config.yaml
n_head: 2
n_kv_head: 2
decay_fraction: 0.899
Each number is 500 + 50 x the weight over its row's rms, rounded and kept within 0 to 999. Layers, rows and columns count from 0. Numbers have three digits each. The size before them is the row's rms in percent of the matrix's.

# layer 4 attention value, 64x64, rms 0.132, rows 0-63, columns 0-63
109:502546548601561470432503458464442536551523491498521492524494584491508485563534410502433423477444456480452575463491600483491560475524385529537528483467433512539465595463482481376484491502563417
098:515462455489523455482497569484516378417547500490561591543574461418526484580525463530437467485518409518510545470497492453561560551429508494478455568450398548533462517426506458461480565567554424
107:529483505448542450486450519505437385480490479494509508494511576489449493479594583488616511514536479449521426535453549467470518574528558605495401506474492520562387500523470543469625436480476512
093:456420475567390504529507573583586487511454558512523494418503535541482425510521485481596426496464396431450438529503478479587419540510527539415460462505537471533526476555496455508572500468549565
112:490467484415561435441480507447459484488494403521507469521514557446509550517610517500573492494586410471470511604459551541389470529497534553515544543537425619498467564518535514427480465461549464
106:467431519461561582462499514536502561528563551534460413526537488484536447557458469507387441465477471526481466438593524436476458464567523507424583459487512496439451509500371511544442453605463486
109:527603519484479473523487516427545566402454526432504469501461514535495549408442537535523484566435539541564539500441617525454556455452448487534489528480480359421548500437502546480491487407481479
115:449469466437536427531519590434496516500457427489516452374504561541503513594517375553449493430606462394561463476437523522437516429466528489490534507485516546512466494529480496493451472586475526
104:454476503435483621520483517496474528446438442561568444549575448441497545519503510496482509464388527536608581482500468535511495534389560473419472520469403521471499419527547449464471577469539522
119:486486485482532467525460446505517460479629504513593517525546559531511403471537557528409406512531574534430398477535540490466432456544438489588515470479533447456550588411474493565519450504458484
103:490515507468538522422458502529517622486535478489444559411434539564498419517428593496520433547408501479446507441498553484516533574482448484518462558434542479425431520573559587564483449504442468
119:531437487478454491532573491482506434545541585568487500504482504455509419448547519427495578524411506500538566473567539558565456601459603504511427543440451473479408513484592487442424522521454542
097:457477522451481482555441509534485562472471505540467550602502533509506430445549526434408416449446541563431424468563637448538539490494563568503549500444545436435483598492487503522525546504540452
120:455446525465476428559494580484549426491475494467511462489567502499482491565505462481510629472527553615578535444527489530539403540426524473548540485530561433579500501486454581591447452475462425
109:441522501500481521554469443483527488534488420399434562466540501436495511560547468478552499538474538525536608634515548558486507475410515506545528531464519479489498455484607524364491503389546518
110:545561554611469529502539554484479451503500432537504439554489438491488581514436475535530468461481451535586610452530488454516510454538425456564503445460497416643478465408531504529432504502522549
115:575498500443561530467464481506477521506551514461576565534489466550515455481440530509392378529508563465482497492495476489559482454605529512487467456450473532395431557451594500597586428476445537
121:535481533401468443506490577472534512476454526552458436452479519556542442523515527521506586538489513479519525413473598543511510535467591560498488504489580349453433534550526549513554487390531426
114:503576470518524437538529498449555419529563432439544541523483487471448552484491427519436571579538541488532544508466524522498556442479355475545471568493458485449547596402495483509482526454460385
102:419400452487551523490525523453432516459513441523561424498533506497598502540467470488475430605411523509517507456467578477451458516546392525417500514514480668482510495466493472555481531545482530
122:448489533551531536528545442517493443454543482535572505595562543500550487533539472519553426489360639542447530420511502428502491459530475496576452445493456515471545570484476500491461571400486444
103:494561482465475516420438490497495592500478505520463578443432457512504420552379591490410488532522470455545468499506430488547590538504499513389503531496571550448417500545584527509515436579507534
108:449445555514475428465564443508524445476447458551489609568556478472485462466529470500519508383378600524552502509525401476552630461529564505485455509510449482436492518511541444445518530523529516
101:498536511427447483589476511503454517506509506444453460468553519534507522406462490569404491451502488561532504530440584445463567411536604483460484545451516392549527513460587511585430449509540581
088:426548493457525423414544449544424458482473442514583594520502495433502503524424517448415509441488528473506572497522555496484541544526462413453482556449452609544441492506559543513459502613527438
099:508560500501502522518533560464497576482437616476413345407451470461446543462450414543544551546487463482473512526456423480517526504498497522443529478477492539584503379545518563514463467450483551
101:487494534525534558483497489437521605520535499539572544490489505437487532528453471567428454560601448511570537442504482518397512463508370451504542504435512497347487489455534415497523454493514571
100:519527438565489465513503533484574581518562401460506590390472479502503435466441562507385443448596445460551422548545495416479475492601484463526490497523503546478499497451590538531521502462472513
118:375472444459478529495480504540536454519510592585499500506458467511473466518450493499521495581495419436525455487465480386581493500549455490460469560549594528588481467585482436617474432541522544
123:462478501474529621471467497583446533607528531521484559543507446510502455490388630449478444543466517490443456517567490436555472589568478527496490536487580523478413441522477483525516433540436539
116:435531526501545450454503457524543566565428482487517563506464465475524489528447496509505566496481574508557564543515349557578485506489482462457446580503445585347467486597492501471509489568459490
119:500511497530487518483462518526567568529523535453506634458458483565502461426406568479491423566583559463493448482506541504546446548532439511543456506518550423418515594465563467597517443435508436
108:464556557487555522517562469495478474550498485572518489536584475459512504484474504466412577501646511502500513482466471451512474446544419521491519467521446386658408508519474515483465546403510452
076:488454566499501529462437403467525528498520503453467488536548577529429458550558421507532455453498442528499401470493496537559479595534543509526496410501487436583436597436506472638479441535492537
085:442452487455515641500416503473543519493496546478422499551478524593504535485383548557470455564451469571563485437542480579530551461557459553432494445568525514483446506530565565488488499465473588
096:509497547478506463491428506507541563518498495421398381645550484493513467536505539521446497486586579584476473475495563507610460430579511567435586513442521493484458527463488547496509477466492453
082:406528449504507535485540536450555443489472449574492551452426500491492536488460549546485480467515524477528397539488419534486585391527447459470459541567521445537508407572559467541481477534518651
095:513493571563463507543476505502539558518494451436463540438573483531490447495481559492470521541510555491573421388471516538639579627499411515510498506404524447538465573518472464467572534472505469
086:512592552486481400550454470512537530452459553440571503495529555479464511508573432529460530412523506449478482437445509501520503423545508543535552479455366470584412564518404532438530523489547435
098:526561561390495459540458453535479464463532527511495477558543547476420466506591539494535450473645483456473451525438585426463459448495505489522544508489544419558482603515494477470603439485531438
078:546417542493463483449433537525468508485480591414496483516562578596446511471499520452572633502472472413580483412455531534604576537519438497481543517468448508506442468550559493475531499455513537
107:483398540547550514531529568531532421462509535515524502550483460495419571551415418478544476484463533426463524498540390422397457454485578516423546550539409553528512472518428466458520488557528498
084:422367498547567589435539482488526503539566431541499466509487508542508477512532459412413597488549453568531523587517399481577522525545517457513502543465541507380479520454561512489461523481512457
087:445566496559548444452548471460454474552490439514477446504525402435490401552527561493540486539519573536457448572525530511513505412482503506568471579450549394529470503495484437552425543631488470
101:523482471585410521528513483453472460501536482527524474478467537608509425556505518471596524454350496509505433488490435503436505545446478473556459507523429458501497524544445541503481595640470574
102:485473452573542457492560507528503437536528476526545546445514441442463579512447520495490485499522429477505657489530438417356498495506519552494526516500436533572526550446434517445508538442491381
094:521542494350580524549510517461476598454467447529561450475508493457449536421537532474327494483596490464508532501466469454484498474533522473560508462497506488509517427485513440474531539382455464
091:555582543526514486468465503507456506502553559479433410494455523536516456503399457524464440384411580526410567459484438497464545522503578440480445476536568544466457430526523494484430538546523598
082:482514559642503514439497513501537497609536478433438557463497568478572440475500527448443513470519543522515493444528475546536490468554405496536519483513632466506522485484633560533455507422496569
094:511565508619440558471479429527550467539482440477471535535490570500480445408440526447384475453446483454499403473506499454616503572516522502560419491455502488496480555493531484595460520517448577
082:514575480526452485463503455539426449430476486519441371567493532503551456540474507462489517429502571418424506486447592445468501504564531454443490484502572495566497472553514514404548502649493468
088:433500530472456605447442489462504474506462509449475536410522635569573478504498483510540446499512441543495396466572487567454470458512496597486558406541535529452605556509578531456492507489499521
090:457434464472489494467467492493491447542515397511471407584518539511474537545406548531601530451502429520484593466475494551537495503545458512486533469522436554561405529514471515596394541602475559
104:591478498606536554540585539516531569548455442555549548380453463474486600448483453473494477482535487413532489505554474540547454539441537512505440506466458575472465382536435468498442559507484484
078:557504406549497485467548563537549553519513551483511534467471464408470556477416599542434510538568462464498487599463457542401575457550449555416507505471513514540574445473390490549510437507523498
096:459378532448460515532459564507480514546497565462400318630547484522537495529447541467510538551502497559536540439497483501560501558537472496469525452508491531536483438518437547485443502441469559
073:524515477377537489465448507507494522462455548609524534439492511395458573557478517521504460546417528512484454531458553489472567595406454456490411485492559558517455469508448410507577472555472572
089:572614430361502438502487485506499504457446502519508607438488563450461537502513574543432385561450455491481547468458550511473444554453524570559511437491491553553546566527557475459520487507527509
085:426496504408502498556441499491521447461537597438473560566506462546485456532530569487444461508479458504541514469539538448426479532575534588442537520560466466521579542426459545445558475339518495
093:440508465388451443535541438519484552518477515516472424570552483446540499489503561490542436545519447473453540507431587467490479564519382542469560519478531481591539504458421504576489554370502550
083:445444468597512539550470517545493377479477518434538540511492497514513575519435487494578382538422553469553517403536519458461464569468485588392474466522518514433547516469556465452515583529488489
078:493528446499477649522523528520447503504486392475519482465490498534596487516472454462421483449518519576459503557562519506542501491503530446492491481512639595445557440436620453453540468537548516
095:530630527578512485518573519494520514507489496506523629391524558539580424533465512487428507433433492545520458459488454460422525434490485496495421454490512433590530542516485516410509493568439550
087:564482490460477435464468498461463591581539488535494540501518462414458474534631472492432580526441517499466465582460485512618575518547386484564495554502524450447457423510530489422535494539483474